Weights of a small GPT-style language model, trained from scratch on English Wikipedia: width 256, 5348 steps.
Each number is 128 + 32 x the weight over its row's rms, rounded and kept within 0 to 255. Layers, rows and columns count from 0. The size above them is the row's rms in percent of the matrix's.

# layer 3 attention value, 256x256, rms 0.221, rows 147-152, columns 0-255
size [118 116 106 107 102 104]
[[125 110 136 149 126 122 139 120 110 136 159 152 111 127 183 102 136  91  99 151 108 147 141 108 142 150 147 145 111 157 108 179 148 103 119 109 155 138 141 160 125 114 101  97 119 141 127 120 111  95  78 121 167 141 130 122  98 101 128 122 138 113 155 137 107 153  74 181 179 164 119 189 125  95  84 122 126 141 142  44 109 136 141 129  63 144 152 102  91 111 160 102 110 126 136  82  90 123 121 154  83 150 129 175  81 122  79 171 124 145  91  96 146  84 222 131 129 178 136 114 151 134 154  64 149 133 129 116  30 137 165 174 121 150 106 106 108  99 173  86 123 152 168 104  72 154 102 186 165  79 120 129 120 176 126  87 139  95 106 136  52 130  63 114 145 133 124 115  90 142 155 122 128 133 123 159 122 147 143 168 140 133 123  98 193 173  62 153 141 162 150 125 103 148 191 141 201 197 117 129 171  35 171 131  94 157 156 113 164 117 117 108 181  90 119 160  97  75 120 156 161 179 183 184  42 156 126 193  96  89 121  98  94 137 133 108 103 135  84 108  90 129 168 190 104 113 106  85 162 112 161 136  90 140 144 120]
 [134 140 180 116 113 134 151 175 132 142 144 115 122 168 131 182 147 131 117 117 139 172 178 112 175 157 106  95 164 122 157  93  91 110  81 105 155 156 133 193 152  57  73 148 151 115 113 167 137 159 158 103 156 138 128 103 142 141 110  92 122 117 146 114 139 180 127 142 158 148 132 149  56  90 112  93 173 108 107 131 189 142  89 128 135  81 111 135 122 159 155 145 132 200 191 132 163 134  95 164  75  61 159 151  87 146 151 140 129 131 192 124 142 117  85  87 178 121 126 127 138 110 102 154 154 134 116 140 162  97 114 113 135 138 139  90 132 109 111 177  72  94 126 138 186 163 106 103 107 156 155 170 114 169 135 105  95 172 113 101 109  96 135 125  95 121 152 149 135 166 179 120  61  80 143 186 160  88 137 134 134 128  65 161  95  66 131 153 118  15  97  85 136 130 145  93 130 103  99  93 179 158  64 130 136 155 179  56 109 129 167  98 136  65 148  97 107  93 156  96 107 147 159 157  70 156 120 109 142 161 105 156  92 121 121 110 166 156 133 172 100 161 129 119  86 146 115 123 118 154  82 199  43 153  80 138]
 [147 229 146  87 121 160 148 116 152 146  88 175  73 142  93 101  98  88 150 197 110 182 142 119  64  92 171 101 150 122 150 121 183  74 146 176 128 194 144  97  88 150 162 133 128 151 164 124 116  68 133 130 135 145  80 171  98 114 195 129 150 135 157 112  77 168 103  94 147 133 110 159 141 107  93 137 144 137 156 116 134 129  98 117 135 120 123  70 180 131 174 180 187 156 128 152  99  83 116 106  99 121 172  92 110 132 129 122  83 164  66  64 190 104 134 159 159 134  85 130 128 128 164 128  73 144 193 113  95 143 115 123 117 111  55 137 129 127 159  99 172 103 159 189 139 109 158 140  87 121 140 126  83 110  74 174  85 171 159 136 118 146 124 126 131 138 131  79 152 137 110  99 162 101 166  47 148 124  81 150 186 150 162 114 132 151  77 138 114 127  99 101 142 147 109 151 104 147 227 124 171 122 134 135 172 125 113 149 133  73 160 151 113 129  76 162 159 115 133 154  67 145 106  88 140 177  89 108 176 111 183 154 152 117  83 140 131 125 128 163 139 150 142 124 107 136 125  76  93 173 132 129  78 132 139 102]
 [167 148 125 127 181 119 119 124 114 146  85 173 102 109 142 126  91 160 150 150 124  66  81 139 154  55 143 160 125 159 104 119  97 101 162 140 135 112 155 160 165 158 128 155 109 140 136 162 154 139 132 122 151 136 137  95 146 115  78  92 139  72 118 179 134 114 146 148 178 121 137 155 106  61 122 135  79 128 119  90  87 123  55  71 102 121  57 149 152 114 118 127 127 171 184 125 139 185 153 126 151 125 136 124 131 122 131 123 148 129 147 184 107  40 110 138 119 122  93 157 126 161 113 147 139  76 118 133 124  98 186 119 161 161 118 136  61 135 145 162 139 116  92 136 148 154 129 152 122 141  97 154  94 124 194  12 105  36  81 126  65 166 152 146 142 114 104 170 126  77 122 177 124 150 143  87 124 138 113 134 107 139 129 196 177 147 120 133 163 122 186 161 104  85 159  83 149  64  86 133 108 145 108 134 139 105 141 121 183 112 183 150 120  94 131 130 151  41 109 112 112 135 113 106 125 174 165 133 189 141  73 107 142  81 145 180 115 119 144  86  87  76 115 163  84 147 144 181 117 103 104 123 104 100  38 110]
 [196 129 152 113 139 153  76 122 181 124  84 153 147 168 183 167 121 140  84 129  95 147 150 155 117  73 163 116 129 156 182 177 134 111 195 111 106 141  79  53 159 167 189 132 109 130 143 109 133 131 121 150 136 110 115 181  87 111  95 129 115 168 103 134 109  93 105 175 196 130 124 120 181 138 156 123 140 170 134 139  92 120 108 100 155 144 121 195 147 117 116 132 130 138 194 134  58 103  82 138 128 144 117  73 124 149 104 124 114 133  85 105 160 167 118 169 132 152 140  97 141 130 120  91 110 135 201 137 129 150 133  83 151  81  99 198  92 104 149 126  97  82 158 154 137  49 138 111 149 125 118  83 118 116 111  74  86 110 105 156 108 136  98 125  86 144 176  87  99 171 127 140 135  98 199 114 100 149  71 121  95 165  85  77 106 114 147 175 161 149  95 120 172 164 128 194 149  89 146 135  99 130 146 101 164  99  92 183  97 157 187 156  62 172 146 149 147 112 157 184 151 123 106 113 128 188 103 150 130  86 110 167 164 141 130 151 149 197  90 135 120  74  95  73  97 101 150 120 161 169 167 122 106 155 157 166]
 [107  68  98 142 120 107 194 119 124  90 100 110 101 178 116  65 141 108 166 165 144  66 114 112 161 166 128 113 145 149  66  89 132  87 104 129 133  98 104 120 174 138 164 131 128 133  84 153 138 101  73 109 110 128  85 119 105 215 105 147 161 132 106  47 124 120  95 100 140  97 127  81 130 187 162 127 169 152 169 134 143 110 139 128 109 131  88 207 123 148 126 152 117 142 120 131 142 112 111 134 147 123 128 103 164 185 181  81 166 108 205 168 154 150 140 125 153  92 120 139 127 100 100 121 150  89 110  93  91 111 142 158 130 144 183 149 123 134 118 161 148 158 113 100  50 127  98  94 144  57 104 113 158 104 137 112 157 149 151 169 118 144 165 108 138  74 117 122 135 128 141  96  79 145 182 155  58 177 131 159 137 144 162 148  90 136  91 114 157 146 213  95 122 114  80  76 137 163 154  73 107 145 140 203 143 123 125 132 128  82  53  79 140 151 109 124 106 188  88 198 125  98 153 200 157 126 111 128 145  84 137 103 134 165 157  57 170 111 143 158 145 167 130  89 105 131 111 152 194  73 158 145 124 134 123 131]]
# layer 3 attention output (transposed), 256x256, rms 0.191, rows 147-152, columns 0-255
size [107 112  98 104  98 101]
[[187 127 165 160 119 116  45 138 157 162  92 164 106 137 130 139 173 139 165 108 140  74 134 108 194 103 131 139 120  87 118 121 153 134 125 108 139 179 129 129 114 124 127 154 120 107  87 109 129 164 153 115 104 120  76 104 141 128 115 202 191 144 114 166 142 147 153 113 188 142 168 102 141 151 160 122  85  50  95 149 121 137 175 150 123 112  82 175 192 124 148 106  94 150 136 144 140 130 108 141 153 150  83  99 115 143 132 114 167  76 138 107 123 149 134 113  96 142 167 131  90 149 175 141  74 170 127 145 121 107 106 151 104  96  86 122 135 123 142 161 221 132 112 135 217 119 177 113  71 162 124  99 188 169 112 163 115 133 137 115 131 136 116 156 116  92 103 131  77 143 163 123 131 132  85 144 151 162 136 137 167  85  44 153  50 125 198 173  94  99 156 185 134 114 202 119 104 109  81 122 128 145  87 144 113 180 107 192 180 101 141 142 100 158 228 114 115  93 102 125 159 102 153 161 107 139  79 144 138 219 124 103 135 139 113  99 120  97  62 124 107 107  89 168 161 116 111 128 147 177 111  93 116 115 141 127]
 [143 128  85 141 115 146 117  92 171 157 155 135   0 131 187  93 136 116  84 114 125  80 146 152 116  97 121 153 133 122 124 156 159 110 136 112 156  93  96 146 130 122  95 123  86 170 167 113 124 157 136 124 167  77 143  95 127 187 120 106 117 155 103 106 135  78  65 189 131 118 178 139 167 104 139 196 114 143 136 126 117  94 120  86 146  89 170 147  78 105 148 155 137  84  69 191 132 143 126 112 159 158 126  86 161 117 192 155 142  99 107 173 169 100 101  95 120 122 130 122 147 143 118 162 181 168 121 118  69 161 173 157 107 114  98 125  84  66 174 132 154 169 150 159 186 103 135 123  81 142 134 149 137 112 117  97 129 121 110 112  87 126 148  73 128  95 128  67 113 143 112 109  99 167 204 184 165 184 148 183 136 118 141 102 106 145 129 140 134 159 163 175 132 120 118 119 140  86  71 119 117 173 124 146 134 124 114  81  90  86 101 153 105 113 112 175 156  97 104 118 107 150  72 165 173 122 130 197 127 140 138 108 128 121 143  91 219 125 169  85 111 173 112 147 152 105 156 102 110 138  53  72 183 166 124  90]
 [164 115 123 121  84 171 128 104  67 182 129 159 138 103 118  96 144 107 121  75 137  67 154 109 112 175 151 167 139 116 151 178 180 102  81  83  70  62 121 158 126 146 143 184 144  83 106 119  66 141 102 105  84  92 140 141 125 125  85 159 128  95  98 139 132  90  79  54 129 138 135 198 110 182 108 127 123 189 177  98 124 135 175 142 106 147 104 102 183 136 155 148 110 131  95 135 164  73 132  99 128  79 138 160 130 167 140 170 155 187 182  54 135 143 149 124 131 119 104 126 102  80  79 172  95 161 110 136 115  92 140 165 148 163 133 149  95 110 169 149 136 119 187 110 122 130 169 123 123  79 126 124  85 135  85 140 106 121  92 102 103 164 112 152 116  77 149 112 151 139  76 145 141  97 108  90  82 128 143  85  84 128 187  82  92  76 152  96 152 106 156 151 156 158 171 129 124 170 174 104 142 120  75 146 172 103 102 155 157 156 100  63  89 151 139 127 129 115 128 196 135  66 136 110 176 118 134 162 137 112 116 108  44 164 119 130 162 144 118  91 156 165 125  96 142 148 127 130 108  98 132  85  57  68 156  95]
 [111 183 172 117 142  83 139 149 178 126 142 112 110 153 181 162 131 162 125 196 167 140 176  73 195 120  71 113 120 140 157 126  85 114 140 125  73 121 137 113 122 113  87 140 109 113 155 177 187 111 121 138  51 157 102 132 141 173 172 131 172 163 134 120 152 167 148 173 112 106 111  77 150 152 133 133  78 104  75  98 101 134 158 170 104 117 133  58 166  57 151 109  85  65  66 128  97  93 109 178  71 122 138 134 161 127 152 101 153 161 170 181  86  89 103 103 104 113 132 109 129 140 101 127 129 101 112 117  80 152 199 119 190  95 139 128 161 110 117  82  99 161 173  79 105 139 133  57 157 157 185 124 149 131  80 116 163 151 182 122 165  81 128 127 139 169 161  87 138  86 169 121 107 149 135 138 118  96 186 110  73 150 101 130 147 104 100 130 107 132 192 105 200 158 117 108 132 183  99  81 136 131 122 134 160 138 155 114  88 113 154 150 127 109 134 106 135  95 172 134 111 145 202 164 128 165 156 127 127 100 151 126 104 150  68 100 117  78 114 173 109 169 154 131 133  84 149 142 124  78 137  72  96  89 110 136]
 [156  99 131  88 122 109  79 105 125 101 119 174 167 130 148 143 120 167 184 100 169 155  99  68  96 181 150  74 155 173 172 133 126 167 166 130 147 122 161 148 164 112 145 149 191 123 165 110  59 145 217  71 104 184 160 116 158 170 181 123 184 185 200 130 173 104 120  75  67 101  85  93  94 138  96 177 178 160 113 131 148 119 164 185 107 100  96 155 138 130 148 123 108 174 103 166  87 149 133 117 118 125 114 131 131 114 121 114 158 145 207 133 150  79 153 153 152 130 138 132 102 120  95  76 117 128  38 132 116 148  99 177 186 131 128  74 116  92 167 122 190 124 179 138 123 110 201 167 122 156 141 149 144 167  76 129 144 148 124 138 109 144 123 153 116  80 124 146 133 122 158 131 133 159 177 126 127 121 138 159 136 187 159 113  77 130 182 129 137 127 112 109 129 130 138 112 130 180 145 134 109 134 184 152 179 173 149 153 113 184  92 107 163  88 128 140 116  61  84 149 154 120 123 131 168 130 187 118 125 141  75 113 100  87 119  95  93 124 116 131 152 119  92  86 127  55 157 155 142  88 127 106 144 127  77 153]
 [169 149 107  82 129  90 143 167 112 113 120  82 150 140 119 157 129 146 103 141  91 148 117 132 105 118 185 131  46 113 107 126 136 142  75 152 123 161 155 127 102 188 131 144  56 111 130 189 164 171 135 108  84 194 113  87 114  38  53 112  75 147 127 167 146 175 129 178 113 142 106 125 125 114  82 111 155 117  79 172 151 151 198 148 176 138  73 185 132  95 150 164 104 107 145  99 154 136 106 106 143 131 122 124 164 122 162 199 109 113 117 154 133 118 107 133 125  89 150 125 131 133 183 119 160 108 126 106 111 138 130 163  76 140 137 171 157 151 174 128 132 127 150 157 127 104 140  81 140 119 156  50 192  96 130 119  83 165  98 146 186 184 104 130 126 147 108 186 131 179 124 191 139 122 161 105 162 153 122  58  81 139 118 144 152 100 112  56  80 166  58 142 100 117 183 128 159 154 123 146 141 162 134  84 158 108 138 105 128 107 167 135 121 143 137 184 126 202  98 107 153 136 119 131 142  97 111 129  80  70  81 146 107 146 177 169 151 156 143 145 114 106  94 135 166  84  39 108 126  94 118 110 131 126 149  89]]